From a checkpoint of a small transformer trained on Wikipedia: vocabulary 4096.
Each number is 500 + 40 x the weight over its row's rms, rounded and kept within 0 to 999. Layers, rows and columns count from 0. Numbers have three digits each. The size before them is the row's rms in percent of the matrix's.

# layer 7 MLP down (transposed), 1920x384, rms 0.0323, rows 1081-1187, columns 320-383
097:505483521593498441437495447519535494467454599467544476504507473552388458569499483514564536476504527500551507561546456480520517515502510517530488523489540466518484529490532528523483443512460498
099:503543516477474452466528487539460493535470508511545548492467531395476556522401508534505536511560546474431476527466488538480547548467518507491514513472566518473476560486421457564468529527500494
094:483503532545457500512525527570480533488510460514509534520505590498438527469482574501514552534471459543565513456482541488489500495544446481503451534544447503528491478507413503482458476510507491
098:541526473454492527515534499485482493503490499555496532479481503459523509440534515453362460495560534424487501465505481433525483441462499527542516555507527462511580523494502508515480491485508517
104:509503478499533463468484464508468498467477496472466506469464495464534475498517466542497505454455486425514466498520497527575552546528489521549442541514495508470486579579444529435510414563516477
098:481575436553524511517488498447469480441501540558511510553498531424453490572539466555523451412426589435513533449565499530421537482582531475483564457468514458476533503467531494522493507499501464
098:421418447475499511475564487531528505574499510426485526540493428544508457547486483527613425429455492542512542470550473477490522471513428480454520467551509541543465508489515480486506549415508448
096:518538505530549550499447515500516546485541485535517519522514489496470547564519609482465553523546471500468519590503513484535516573485527484500534479510475492515451404519480517440493502516415487
098:457486562522448465476473461531524498455478477428487463545514454453608490424451512489497455607499516491402421538452488489499465454501558443470563559520496534511516472489452494518506502490576526
093:502541506622485559487487597434553479522509489519478572490504526445466508576485495491521472488451472507533492512519531389490546518497545511567575554491554489492484517519420434535461493489477510
102:547527536459514497553541495476489470579472519500488450449416467502430501499481501531482521571550476540458577484422567503498552468504481529491526574580422525488481492601503529504436504479496538
101:462544476467519475503512486516480522529507502468480513453497504522542513520501531488522505555564503537483552489499544385509579517551503488422488545533451528575516513496566427572493514451476520
100:489449495557459480496493502484477502528456423532475558494473544514520519438505479544448536435489474489531460473505516468483421490529521483446503542444494553465520472480520496473513459518469584
104:480498571429488538526406411555491503528593482523449485481521438468518478428507501451523478438537456504501486606508483472528518511556487405477519437515559484506516556471520480501497498558479577
098:506574462554513504528503483485487543569466504557463462484558562422497463539494454530527462509550449517529481538515526476493523518511470545467512485502510589550545533470424510457508541554484451
103:523488561507485438561490504509495442543475506513506471515499432570496484505543534484488542533525518501536451482519538529486526461559502452532536451499428491453437514507592497428508506524435498
103:534471417469504425502516514487564567424580486523494451477568470442443518492534531502547520520497474532498547467495467500457387523492539510537562549549505425475461458510467483518480584470468478
108:525447509535497447508481476546520525562499519512505461441525546470510510532474462517503584460494413498485543442522502461515448563563510495494484506487453448453478457558475447493517517524591469
093:478523539512509489510464550563448446416544529427481435457479465575517521511556467514573496485498540466529514503499544456450547465476487523520448507492440503527490540506499566417518480537454552
098:510481521499513475581490460512479562586396521481516514525512544443509522439465485441541458460521526462488508449452489485454505477443466465497530502487470548569516478539555470584504467446406505
096:468516493489417508513510416518464531484544477477494489560557466435477471461507513507576543468497508544534521451518500533482454580473500522514578530448461510490525500510430536526454446411479531
105:546500507530553494440473468531510439464548536479507532540468544501547558538552477521447484479540538512488510556517506482530549562561487485610507489440492398460457559467442531437538559457527523
091:495500481471499525478484501495527496562504494473533488498511519531519530463466441414488486479540438526507489504484532528490504614572490493536538569465435463454542538537495482528502491524567566
111:521513517522543496528491488536626509541456506505563500516522545536507530501552510497527539518451544524581574544441537560474535504485446529500508457495539500483517526505458484512515497505426544
097:446582451469523469586540477551504541474469454527532546444455544511505504555499453509522503482564455428511486523538516458487481481507432484483461516455460474491553487496535511530475562497451494
100:495522498468505494520541468469557474540489570547462454511588506470457531474485460485493456551477547453492459524442444489502496534472519475532494461505506528582434438460436550466497519510451498
098:520443532550518471472514519469553488543519542539477458505524485481511455447568525428441480531472438541470486510576489552469533481525545496550434484461576511503518479479464410590498455581412555
105:536467474588451496563452510480497435541501502523528497515496546502536452499561468510448491525517530473479523505471545469496505431591512458524433461546506499494549483459477548456490525498504469
095:465474538516457509489461455546564377563512541474541528512528483455518504476535513461531509444519457473527483481503476537469550493505486460485496508490501563490522490486538472515506526485450509
097:481527551486514525527525541509533562476468418447569467488440458531430444522475527518502494501479509427539511485513481467531552410555522537474458570479505510550579515458496525444481519567426512
098:483499542554491473482573558487525493566507516588418520557507555554531585542463476487562436437547471539465451460540479517456572528465444442460490492517485527489412609621511518588496498492501469
098:434552506586566548461442517468486541510564534481478448467451527425522522506470561507456495458523503411479515498513427483466496445421524530548491588485505468533525491505532502523483438452500519
101:587525449465494437444490581512569446510461497485550409530479525456513497510544482433479458533496497541455526508497513485522481492547523491490487609524504502439508577496524465472491581561468589
098:503505483538564565467428509472490486456503550514431474511500472440534502521433461491528501522478547486521550447523479530479516543565555523559492589495453505535509467470492463501454504459543451
103:452473466568501509458505551512481415514533540575480480496538518493486405420533427515519527483537517477388469558504507599481510524511418524504453554504460505542465499504512489520464458486524567
095:504581506518532477531509410519509572499439449516555548541540572549464450555440589466506491533516445482464533551491422485519462460504546517456471469503512466477452565486551479501565541424426521
103:502549493496499560453562520478494449507493566496516404475577507484543518520509478522483473491534467505533525495490508492521461453451453474397507522514489510508502541473487485456549519452496525
096:468499491471632536579459505375453439513517533488447424510465463437453540436445500486418549504516467534531539484498486447537481446504529491532471423483506469463447501498436483557531463535460504
095:500505481564525511503542484508462497489492433554452529489551495534435508448510513522428536519508522479476431500514524503441459414540487482418415411467477526478530531526498500444485484538539501
091:489484494575518486567500414495528490565466550474549469566505524500420520524485523467476464569504500444499464526536493404491494483525513498474516495544534456485440463473490435522448517437517494
102:500502444514490495477475535492458528551527500557463489464476500495534510387485505585467413470495431498456453488478478469527539527530538499542565477457516480528451549526439470434512519557497478
103:466533539372465517476603502502531552464453519515473502528471507518484532480488549533494517482507459520460549483494462453520534496524522438488498483482434454455543550525526492558442503530504458
099:490473512533485491585529537444533451527481445461491503465458561500490504477572484531458534519469487483385457514525568528511522502463548521533540492544440476470506502474476519492502495530451668
098:532439535445544450520531481488465517500507559476521575492452429467506499535504447474486461495565507481451526480508509472421538525464515451535447557504523490556464454511464490531456566463477519
102:585534453488472476486507498549458460584524534501527537548488524490507516460459423444509551526513490499453436522521508506486560551504543474464499514560511477460456491500482528481538453498567494
103:510524475486516497549477566534519544525479443498482530465511492543446592528472601505496558480507532436446448456546473502560457497470597447495526497484480528495525560489483548542549509526419531
089:507488523516488508474458526468553503544504566607508581472518533461494538468434529488522458471440517439523594519533512469590512547562471506445555503501506456469563533478443531542440456491521494
093:476444505514555548518522506514597520534536522458453454493567478530462472498425487492530529521447610489544523574534454487497494494439506394547545510519507578431427438548492443507436458497476515
098:450498552489497497487511535407487507496621518530480477515520502492504580507507432547481535495437527474478491455433461534582520525435505503505468541587522488528538424530478447434516571509471496
101:494427472449468545553467492535503506509498464531551466584567464523510445561549508442601461543543512514449379441537520551431486498508485474511480537482514541501482500534537525442516450461441487
094:538515476535429446539495580525513480514490473485493511455548495475437599490504455521551459529517509515513480527552488478572510483484506512483483477462501561452511490498510578568554471493471511
092:513497518414537463490493404488514501441477541509451536509436577589544464467481474473555490505432502470493482493563526516504536510475513437568569474498517455492523548502541367490527474528465536
102:488521473538521426564473533517533489461492558466516554513443461447505471499489456504476530516541586532523561575521487478525519562525490428532446477569494508479496434466512541516463556509497575
096:489523481500502514520493489535441550559467516489556547520473457537452591520452514512476493461534519482478465505482551532522502563489499600545537505495507506451522477493523543534485505528509473
108:481485515437452508507460528413510555480525552546481426482510532496518461479483465538458481457446515460542511535550587441544495477445524508474497484454458516497490516495594465486535495501496546
101:535472563469457440455443581467423487480506575472431505517448480472478512436458517557535574504511496488491492504461504445485507476487517481501461528511529530518492537530525505508582481486547504
099:460566472536493482524498467495507434507530559451468550485518527520429524487548468461549447484496509509410515478481456400518498577484464525500592515465515503479455566495471552522475481462470517
096:529471492506488479557538532471505468569513604519548495457572480466513468500510554559475601460491504498448559458457500456455490470469452492513553494448472533445500432479505456527514523535536531
098:482464557521422465580540461502495555505518599478507436569462527425490514522413492497444478411441536476540464449489545506552545532488507495484546470524485475569443505568468502519543507524526526
108:478499526480468498473483558593487470560509549585490502525475479517483519486474518554498548449584513462553541543566467499565550567516500539512467499474400584560478505504483495542494480512543492
112:504430479474480505474530604536560506473494510467551457472497499459462541445455501454553552520409535520532444492479464544518614494463536520558510577451534576535501511468469536516521444462535494
093:435561538577554434466445461541491505427466482505577509510477444486535503494412480490433414486517472551443491457482474592527517410495522479537475522501559498478475484487577461533494446551567517
108:471485529490528464514508475560526506473520483469494559491464504521448553451528582550495460447529525453559485584560464516533495406552526459434462461499582544544477488534472436471514560493613540
089:476456534445559493423504539493477500537461479512528480538599555489478492536463453546551514470579488473486530512507526515447476510519483534567501529513501497497486509475538487534526568456484549
105:579499530516555534457482520464501533497547553528456436414480546491466531483498472482522521509496564499472512522410474460471429419481508480586413553499458451542517489497589492567545453508489524
088:549542430590490493533464459496511553540532532491561434538508547566496473443517497490477466521527435492519507496458494530474499494520449485475508492528494487436527479483533530476568503527572426
091:453534469499564550562492519543539444465507466540519544458467464471468525458453499516457523506425460506442514513492473413531499472555493508450493457494566478564503423469471504493545517527469412
102:517489487437518532502482556486467437506470460533472439590489501542558479503525489461496435516513482500549522509460545515468507539473477474511509617492508552516468528540515441488523491493545464
098:468502484522462533457522549501477486460536488549487473503525544529524498485552469447476543472542536516497459518493496527476519538477424456519487492421491493450552475405531540535513530470516437
122:468568460465526479490491510526490480510469451512522505510493495468445486554485462411442539591400528490528541571541503506577556517539499471468448437477542539525543487525455530488501439452461469
086:516425497510478458502486452611479541497487492489510494423546552438524478522461611454508483547453499475513491368552505471455519519461476473508477553547479452518466505553508522560518514504512431
094:487504472557552465527513470451418530479482546497570534527514506498460540535430484463493587423464502518517563567463492509465443544435368495515386543446493544498520511466528546507486508525566534
092:545543498529488502458472466529525522474544450488454587512528508441514477487457552507458531526520474429535514564527461530420474388513469512542573496495479521555511463515523522537567438506393523
096:559488431459475525508494451530475505486524421461494546460471482426458553471505544538497486434516516521574465500524409543523525523531582492487554503464462402496556512522434482447443555506468482
110:446540433576465541547459509476557521525535468565526481535489455478523536426457534489539522584480478543512489537400430494547513489513503515464464469446611488497403528546524499483553543505491498
107:541465534432483469478560497440476529523453525519515486501546514474521489549545512453445458468484516447443497499507548491498499486527548465542523468549513529498519429506475486389452519554504503
107:524493492497530446520547512488569556509547478522484495475527453425440444521431470505503564450514444416442509475472545549518496482552426524568511545425511452478519495494499515514432467528524424
095:505500514492521529489531509468477480563573502477451516442525527488527519506481537439498492541554524412529552483425465469436500541578524466533520558497530475498490550606485416459496514515577449
095:483532461556486504461489494526494451438489471516436491508417505557511517433515497549578436554489512522486472544512587467469551470506528486536530446486543556519510535529506509526437442484434458
101:465456563480534452504566456482460481493533499479521511464495488516532477509476494463503476506544459513580511509520566531480581553527513497488526482480473510500448543479535522476535468577447486
093:425488488510521422554475512440537461544488485491480462498474460513495534500561552444451461487583412511460506536491459474515487495480589455464513458505410498464514480515563510499498574479501542
094:545481493562565541450513506524506521496546529493486515499511555528526538527512582501526498479505577466517444519516433432486562469536528529562443432518472530504469474441418484485546572448522530
105:472455421447552526525467484545464571507477496523562467527450582580475479461441489431476497495498450547469534501561451544544506551477518446489498477512508524511462577462528582473533560525521548
103:429450488365448429459453478509454557466529553461527571524497484535511491491443436437539485544509513490548518500560484439545528504451502450485499520537444476502573420524522506495489457443520531
110:463493462456522438433470473480464489533517432525453511488499479512502512579398487423475526495547481507558489447521460555479437493456490491518577505462502467499492525520511522615470489573461489
095:465515506481491510501557471480504469535489464518434486544475544509522423494523489526471604567574491539521525486530559500559491479499529497549547450458518488482564432521496416516539499507406579
111:531457547488570531521513594494507477474510420447552576523540436466446571532465505520537546510516568590510514463492569550483467522498424539509533532493500495523528526500492494528514506485534528
102:453455536519457585477498475472504462551569451510541530487550593453536520491555498515559494489526466537521482498553512507433517465551531514527466477498581506552480470484497476499473510536542504
094:568463529532533497453471598448473517418512505486563523506541565450560565492503519454486577453506560490506473498586491479530512482429453481516567437532555493520535504534418472567454545507436471
096:488500560478473511559507482497485452508512530507514467441521459468464506491503484439522530502491484512548480534487480573421444531538567565472511474508456464470536488422519618446461488431551553
101:514479541457408580588492493588521540450516581484472548426500446515438499520536495453461522569484497490550515524509488437509453432454499515463497490444511508500586534473527567491457547507441533
099:482454521468480479483497439501573503534533511453515523499559513469510488522449478504571517480453494556553492447538557464457487481488482456507458441475524560436531471528560485530572513558544497
100:479501534497517511484491511442516449427552453443577539507516466493432445520487581535556410500489530454479540489448555502437397517509546561488469579414494506505470456549507480523496526460477473
095:477505515470509498465599444474475469446525462535483480518573490435568462480416436515539499479468454522409476522502509499528430519584559465528497541527494557543555516536514501462531469535492510
101:471473557400498452497564524413455500538521502556518513551520516502520468512570453533443471539520482548482560529493531554520572508499504488452597409480435568540566535443508442490518509529471633
086:530436459474597582468474451529452501479558510496550502497562483511500426486485462523493505505522548401468512520489442513498528440463534490495500512564514436438460526487514475564464460459515436
102:500480494561472467521517534505508454487460579430460413507517496519419521509464449524599450498504458581579528534580491474446510465487531435471502524525519507483497519480489512470540465506530508
099:548508544407512523455499530474503535544497486486431463477441479521486436479547474545519450468445484514536504507486584545560443514534525513489506528473514523530472470529519489525467550552587522
107:487434533487514475470454504490518472474482469460460557448536579467427541501492476564500569486521460497480477505536442527521537573504524456499474471536490558478554489518482480538496562488478527
101:485533527470469486515487415525503504545448580500576438523524529469491497551526570421495451436514470555539415534435458490459526477476547489523547505552485470455471476493447548488506487582469427
091:449505510525470472503399504439520472498565503480475500487489554473516563498497521542479526577503467514517529529606475498459445462427554457492504422464470484504458424456495540583516439547500557
100:559504519569504517504468490461469540494541514445497490553469470499419532430528493492448431422491510492523539501448501514458490572532503557490497586624551449548522522544500478491481496510543538
114:496566532468465499439428496539473450458452496530509573461520442546484474580399494557475489485513519492553480446517518543445418505492515541519498456568497521499470439470445510562477389525486497
102:520563471526504466483385547490552542490547558488548477435574533380564563526509538464486509520525502513541468474507526511458442496598537470485436439522455494553439495506501536498493598511486469
102:435467514522480550497472514486414512465508538441486494444560575485482554555523512439469498532491490462528431497529545497489545442547539593569500513448458520430519469501413468506458518481533517
102:494549509507505467476538496438498528545521531497466531514475545516453474478537492502508528501552431580504458628489520548401500494503521547524512540511500568491458496537499475456516477505541530
104:513489426520539505488475568517525525471528432464532459472435479488492516479472467509511491459478546526461549496483484470551526486541503466452507529528417514518490547537519491456481508497508420
# layer 7 MLP up, 1920x384, rms 0.0407, rows 1082-1188, columns 320-383
099:465536483548481567530477483464471505430495462555497453543478568508540445505440556527470557554549527505502610508510523515574421471480553399504443520512495560556454483588567501522548487447524488
096:516501469472529468559523512529421472473409550572546546540440514469531472559484473489494495579501494524512469476465450485494483469491501472441404560460566503453477530542525537498553458429416447
099:520541489503432524496501493527410544559471488580446565542514591566525528513541465511513573522559527475516471479509474502517490474541512537513468463516514487544473450486564481478549487514503419
104:477571536494501450496482516449468521493456569477498517531488449460507430495463524502520542509528501539565502466493438503557509382500528547501522530496496569538491441532541523469512552468466504
099:493536511479455503481484517553512472496473518507493545547566499440507479464504522480570526502448545504507471519452509526480428423460582523528569501485506493535536504406464549474437467402486575
101:517513543507475512518536517519450515487489439469446498471431509520472515473480523491477524528515521495540528512450472534506506564484521465494504456481486538549534485479534566501478466556435511
095:522515472438439398500501444494487450458518438521424490534510512507499538513503509497522514480550480487481532509483489556558481474502478456495464476454540436479497523506482394508468521526524488
101:514473462489456439498505503515490501416514502534521540483454561520535420456573435469544535527516475503535519562562530467505449520508567449495482478449525514517486481523530566473516501453394511
096:536496501327545425507508487463513556526445457403481471407467461571502526478508428546517518485502501525467561509463484558469464459408531468464539519473482524448481450463521496449564474466490427
101:415495443518490572481462533466524499522549513485442534564450478526463501541509548538464540492552521535507457473496404607517487407523523466505414413513466543472499478465510529418483523438434488
100:452501550533522495514522548557539493486486494489523427547367450385472596497460500511498512529472628557513461477410442464435507485478514506436469482508451574538527595509507598579520547497515496
094:463555489486495476450438443449496564532557549528425506466475480517529519485487507507474598512544552520546505460460551571531452544449465436462546488505530556540563522594498525514454450473441549
104:547521531499485492502480501496458547469475558478454558496571473522505448467532486521512517459510530457486469523560549536505476540491449499458555535484452485431521516504413479574553459509440488
100:503515535367471575463506506514481561505510536555488512536560545486525524494493480475588558537422526492524560446497496514567470537523485484508414470453421491517537452569505497425460530502485451
095:475533489460461529477481538502523556564531517484434503506528416494505556449494517481515505417460531480490502503509502494545498539533476455439467536503507510527494509551468504540470497522596572
100:508496539516493556506488452499562487558481536487475496449490412486588523548507477520540457512556530542510499498522500510517466500522497505473478485522471543460441458511529560528506468504485482
109:510462522464487484584552478526539476513449421575471505499391471536466524527478511516505546500490443564524595431529369537473503472499564492487440527500466559503502472525497510425438498439541483
096:414526444476508486523512473439599478480485550440435534541445449517564442475527517505502532428415459523502524556461488519450479486551511547519530533455502572566468514516527448514495501492493462
098:480527513527510491488458462500483460496538562504546424544514468569531432532500491588500531498536506516484534509505484522510464415533479469463507456538429529520536529504512517519513538503549464
101:529565548530480465490478481472533524572496529536478503446511520566512498500595474510476501479529492543433545502447505477464464535468427491546494475562560496395486444485489490475510483475530503
098:512541587528503534589490484516477511499467514578501474437453434542475506547519438466494553493508505483527533490484522430490450428560560536498386509509446482494503471494544561496493504555518479
098:475501503552490531457515525470523485516453492511554485436483507488558512488589467558504529571533501576518528469536516484520501483502473488424495509496543519495551489534568462468458522506541519
104:518541501455420499547534557530484469468455477587462513539490453490486426475540426505515500480502520491500525473491523502604511491454484446494525536520594461513501469538490511451544478468547542
096:544517516488435515491438488471469520496511532450481516511545547486543533493483471558502531511450483508545485460578510587500412555490485515528520533466436522480485514538526483553561446523458523
102:509527534522448532588462436473516566556491538552534502570497567514491437582530530466457597553580470518476541537452473503542497462520566481542501487479470545517502524497541551521530502551501459
102:433577491463497520459490500449503490550542519503559451494565560453526471545512430587493522502478468534620520585465538549469387423520515471524527417535524508537494484528533536454500485468496504
105:502527495481555499509489514524509476512495485444493493499449518506555486515500543468522497482571561529499472488533512524471447546476515453530476543469522449541578479441497614539508467472494577
100:358530534474439475604558538513553438549446414510496552517512545547525492452511393489529538531538527495601497478482522451486513557496538501448463452507466519549555497511535483430495457516431478
099:519422461543467468494458549532464502512451600548439469517514548546541552491497477418428482533451504560508501493486516487494495492448488506508496462498501525540497479483460480468525468430479422
097:494512448505519497483501531536494440461470487498471480469516477543531499487514539504552572467510442512519514558460483565508528484499518460517548494421484524480583448515488533466500513441507505
101:507514520505535547486531542503532516503548455434546520438533577481497486565509494537537604542450574463486547506476441506511526489463487430548451513528432559513506494573535524492500450514466381
098:581486471519508506529489494525521481426521536413501409545445563564495525446487504541532507522477488490524554463531445542472511489462458529557489519461473511549500497459552482504485489497536477
097:459464504496479472461527497522553543526511528508449532462509500488534517541497427504521499456413502548490535564534526503468443509547414515481483525461524513478470509469532472489530422487422519
098:526524467453506506520520569517441507492539574546487500529509505548415491420528473493525545606507492463499475501499518505464481457459494435432554493435471517555600523486555546451508455419510495
096:459512457504494485457545519511453542434526551453552511472526449540532490437527458543538582431467494509476526480521541563484472516490560524471519518485475493446559470514493492500481582580577484
104:518535528506499515491443484546456532449545565471501501550521523523505479565501494513444478488459573480568539482522471451537525500482483547486513530484533548471493428503437515448514529546456548
098:441534412496503445475477557527494530529412516529459481562522531441467611494504527511521515514530452480512517538431454518523511499432393483523477552558550488530563498493623519476507540496520495
100:446468474544501522526464495559623528523578587522530476458508462475536483496480488543514528502539508561510503536470508533559511511510454479456478444503501503522588475553495508554570492501465495
098:437467463427507449494562516506490525406520457524503521528433556561493550467509472567545478545515464541469535477421501504564476515428491504452493457517487518418503517521566509561468498485535463
103:487486457469508506496452487482531475506457501442487507535587525458545482469502491522532507520548507540616587522471466504501496481490554487527489499464524544564517497425509533594448476516496489
102:520553470557492512539454502463434467595507495490445545471529483498450430527558544497493520478548485536512552473533438491516444458534487418490547524519475493603454507493507448436398473512443578
099:534509496465575580521574449551493515552487474485534509559473543531504540479562462509497545517554498558532555521514474525607552483513551523469519455469490503471473457509477493461498523422512500
098:521494497483558509524499478531446545528478582465489500519495485496485498516509532442427492496496531458514533451502514466505510497498541439464538486450500437518566466550476493533519488529457452
100:468551497487531510483445513521503501580523540452560526476470455544460587524528500525520536569516433522496526482525480520441430537439494535473497477478464531494483538520475564544424467507499463
100:487474543524497495502537535498493532541550525482477499476515533501516548549564514474457503480578491526519541608373570458484450528427485463403495500544450483544500466494538518511497502607506485
095:503506493477537487459516519468549491493543425528467514482470434529539543572502494480516486490472462528477523554449582530517502414460501509556527538526488515550515456468450501536500465551459493
094:521498473491454478476453500497537478428468487550555534433439486505490481477541469522498507456512520550567568502467493537568473440490479510395470493532516499577477503547462552439483512539517507
099:485472563562500446548489505497467490514443593469498542495498500471418493512495449479500502485522563475438512569500490452419445490455490492507399561432546508487508534515522644506496470437497451
103:454525508527523487535527500458461477536482544496489445511496509468539510483448485488503497563397448537404490507521468511501512421504492566487453503469420518503526454532479496461473498543528520
096:481469399488503504550504497500544496529490481516435456552523447458499504424484448500484548509532508510530503477505501489556531490453452528525452522508494520514553478443533542408444486462441526
097:514470563448419547485466532503527434525469565514491447512458486470476518517487536454460454479575480550551520409457429431541457557498492465423473541445555533544494434491507501591457509503500497
099:482483525484562495520539499446468478531489461552468493456498509428519500495478549546451464459451525495536538493487507593486464520508411516463430441470539552495488504491506495558569376457493453
098:460448511429481523526509495419474480537453575520519497628500489511410520454460461486512516514450560497534516502469473495469449527510533442434495500490458519557499505546494484515552588463502460
108:486581490491524500402491510622462494488533473482452516529446470510516575559490443464536524432437478511507429531555456509497455525523516521417540517461560562453512524528490530544500483458435521
102:523543500438579532495456456482480493511498523551496553507511489512558445489560559508484513497485436540429523555491506497519481567501510491465519463522529518510569446539475469540548425474503535
096:522467423374470541508462500511504494504524401478430428460439457458480493505501472543518495543528516575536545548424550514559538489456534490456480509523484483522508556531559575490505537551496440
095:405540459499525558546501484583544516535511483496519432546546543493504430517531479494523492460473441477519514560531487581532551460518515470506539463451471545449560432581484525522518475499456478
099:525489527501473584565442556484493493498552459547455479502490510542488491535596517434482506485537550578495487513555513483492497477536453536382492490495478534488517489417534590483497478471533495
101:475524549475526495503476521524516572523441474517447489468505443493477460477470511486507566493506470475514515554484485576553465474500482466533522500487529516467536438557498513611475478461487455
105:471503496450561495561531427571572507485518502454485493477472545530529480475526561529437495573478450546485489522496550466492463449526503512500521550504484576508506560512490498402472460506466505
095:467500487564576485404443521546476470519526523421520474535494452472482577562504534462512563469505521596519531510511494475504488529453445462495510589497528515505493500527545524546517473488471488
102:455461457496552478458518458507472475530482562493462519510499583553481557583454559482528528514527503613488516485513465580495405427490518505494453529457575509493440503518503492541503521536470488
094:530517468436430579487499438556454546446560472432453540549390468543537495434469460495455511503522487495558514426500499523559554481512508459479523520544504483520488546566476536506492452447484451
106:468521484478492549450521439484487540421520563473490430549477477481540531488483454501466575532523467547549528499503524518533453511420502425508445510539489577493455415555468519480563439478507459
095:517444565454507465534477545491410484440492475556481505520501440468511463546460515478504469548480502472482486547481447528426487444422534527552554450548453468562512450466513521577380481429426419
096:531542509432400519461498527518479566464491491488488486560502435486551456502549464509517467503566482546480526511493471530566500469506476461484450477449442542491481448530562468444508544486510529
101:472494568481437511504473508501500537463456507541530543442449498452511521514500522509532544508489519500497484542562477503532451432423427574510511479457529509525523495525533541520492568477475504
098:488492546446501527525510445536548550492512476484511533529447467484464455471510499557500463527528555572516508535450479539504528459429502535534479506475495456553532501471540518441502496502479448
114:448584404435459498529517482501484479524438484503479519582483446461520511532541509466479495528557530479506535545493476542475474498518522521444489492523458531485517450416500552426566519477496509
102:475507416448496529569515502477472569463458525529567539567513479509504542502573494518536538454463531532496542562541572436515495431512521449389511552512472513527509507511497482425527460541548502
093:444534562520459518529548542520489602523508513482509452504554446498504503537572441524540475597482490529534498494499505463515534471485501467488494569447570569517542468516452559527508506461476517
096:557473504456492525495532470470538452553551513525453491504491589477536467503504424494534483516483498571493505489551495462453388546447500459446510525477579508461480465570481472512493504524539520
099:488458463513519533439478510511432462534450540521513499481450534537490488499593383537622477516519441531530510454505523499540495474460495518478499548516497573567570516505543464485410515433519461
105:530510381468445529474432458497469585513436558598511491532477494502542490488612518511444517454473525500509505487483549460538479534535514538515567526489480515474550497479517541484544456392509522
103:499496542452522471488468526529504546617523551440551504491501481512501497527559477524539473493554544556478507487480473491480495579498519489490520496485501568563526456496543502422486545489504547
100:492547434474530496536495508520507521501399509461450487546390482532449522544488488524505560554432499502522533512417548612481482441416472563500467494482533513516526440421552520428466431514503511
094:518485450477575450484567517539467460457431497419554497494438538497428493504523568542510472502557536579438477457538491570528541505432531540525510469464536548426559528495538553493398478432461535
099:487516525500486443490513450556451526430445458504466503486480472512579444460469413453488556423546465542540494488525535572472449462566435512445480471390428429458530467492480465528525472415506526
101:569595570487441497476528497535431557456559480486463483508420463563448528525482481499514537487479509508519509469468479541453493458514471469529462483505515498407496486501552544463494451516476454
096:481482464478522454477537470491518445520475528510459428571522500499480467512518391485490518498490427489492527514551407490539490509538508526434425458485458496459563427550487481488501514497506478
099:514455500549440447448473437492418521529423540515527496524470469476455437487615511540528568491490495504484546500464536537513431489451534500502478470515516479543493451552514484428472475551552495
102:440534411591577489425469462501513487513542518493459502556500455533500500568511463467488429500516540529501478474494562519436431502530511513557511511510507471553490469491497510464487463523451425
099:521571520507507522565506572616402547460549546468485489453511540436554535498481481490495463527455572538456514498493507475540459519485526494477425550496565508507489459437457501513452481492495447
102:486452483487483556551427421494450436535553489546520547504437532499466529499573563487508466472551496581483540505443472503493508531506487533455489454507488509562416454510546519416504516394432475
099:517540515562440460530486522519511428512471507467485532540495437517459502558527516517466460478459475522495403487450471560470473464574420493493519545490476453467509483451542496528465490467517439
109:489516506508498494538426461549531518422477514449465485470539513515475501527502512463412538469560505540468526489514494435497456460504442444463424492424497525499554471433573555456527464482455548
107:510511469492540545556523459562404505517425474503530529387430471527451503452544458529509490537467524505510454459490507570532510451513482479498523469437476466400524515451515588508516531518481529
097:505425428455538572523512502546519580487552506440482500531515570482404463509494522491462483532503522482459555543555493516498453529454611499452448511447473509540518514474517442495517439432528512
102:460509476474506419547482506467508454542448452527468530515452489478485593480488547521451501491589484493454489461470459487562505600444489509487519501471498564591498409504506424479494539453523510
100:507458435460535477454521455479534368542511471479476487526463537488495514469490500522570491569398479541484512529424451487534469541441487521503512538558509568516486458485556441563592508501477528
101:504562506507561513544480492453405548555465516464449479494495455451534483432420543521490489530437493470535515491510402437435454525503488434435410459562456502509494447541490495577509410523464539
102:467465478492472528465542451577479451508548527542504485548557501502505405440508449462556500542536506533528550562491535535516449543562480447396466507502507542439573517542467554539549503503482484
099:481515495509449532571500545563467511487511459452472553563473553574559521504515521532504429567466479517501484517416542444516438560487589505468546516529466461553501541440545496493502574476478439
095:519610509543471545468475478582550422535538448539485508491466457466462539512467464555509578466480491518497448501493428519471458493493458500494470468447458505521568491507451537464501477550543515
093:484522520545459503559476579477513450523445532423494537562485409512495469507504549482497458514505502480444506387463496477541468517451468562472458457486507538458507455553460501570453546464520425
099:522553541493528393431568480506560447513496470462488521441480500439480476508456516538515532474468549491557436453497505535511427534517478520447542457448550493537497489533538497443490470478466543
101:506604473513474454438499460458490523518428548538535496500539538515519479510488485539444553489484502523438507531454485450561545536482534406532405462516513562464503507503567527485429494517481459
105:481502426572496531574478528497478490475483527465518509478458460544476415532553400478527515526555533497551468464547509478533445494447549469496395514518508485424508524483573514414524463457501417
098:489433525463493499476550512450469595437504521542458496496425507492476537468515480540571527502623524455501549418515528452593465499494476490508474558488440542546469544534488524460451498427520463
097:498521563538513525431491463557488497498518510483498448501535468446523505520451462538554541416499459519451498499519519452484488635512472470478543557545538476537556532502527558503473488445495510
098:501492495474412503523552409477501468447529531509512519521543533488450489571488453522495470502487519531497494506445526461554489529543441430536494541486546500559546545547458528574536479561483541
101:521555481477393525482492497433522525429522621497508537531483561516428472503524492567525496546526504491468484508545499490533447530533497492534468466449510474491465501557458530415524430510432538
100:463528443445519458493481471551522495517529526444442540466381434538464448560457542579536499460495522508478549571537520562541574568496397458428494535488479528516536509520584451488474550478505462
097:501557477483488471477454439490510445542511478492517530531543501462530509506564514544496469521509481505473514506524525455460458587526482448420509532602570545488535446474580529418511506465480478
097:499477488424442431438531506500468511486558494552556465500548536499456435448458497534523467486542528502481505519520507460487452522492567440478450505494466482494479471403516506509482600497523514
102:494532478494491600491485502513449510475539439521495525508482468467455510504473541530482482430481478512506454446404477514580489517528520513458489596543480455535488538501462507564504466511471548
101:450565456478489564505548532445482578521444500466489441466447522509546589500516416552487566523522598503544567494532505552521488519568439496434490478502519567578548418575528508446479492466520462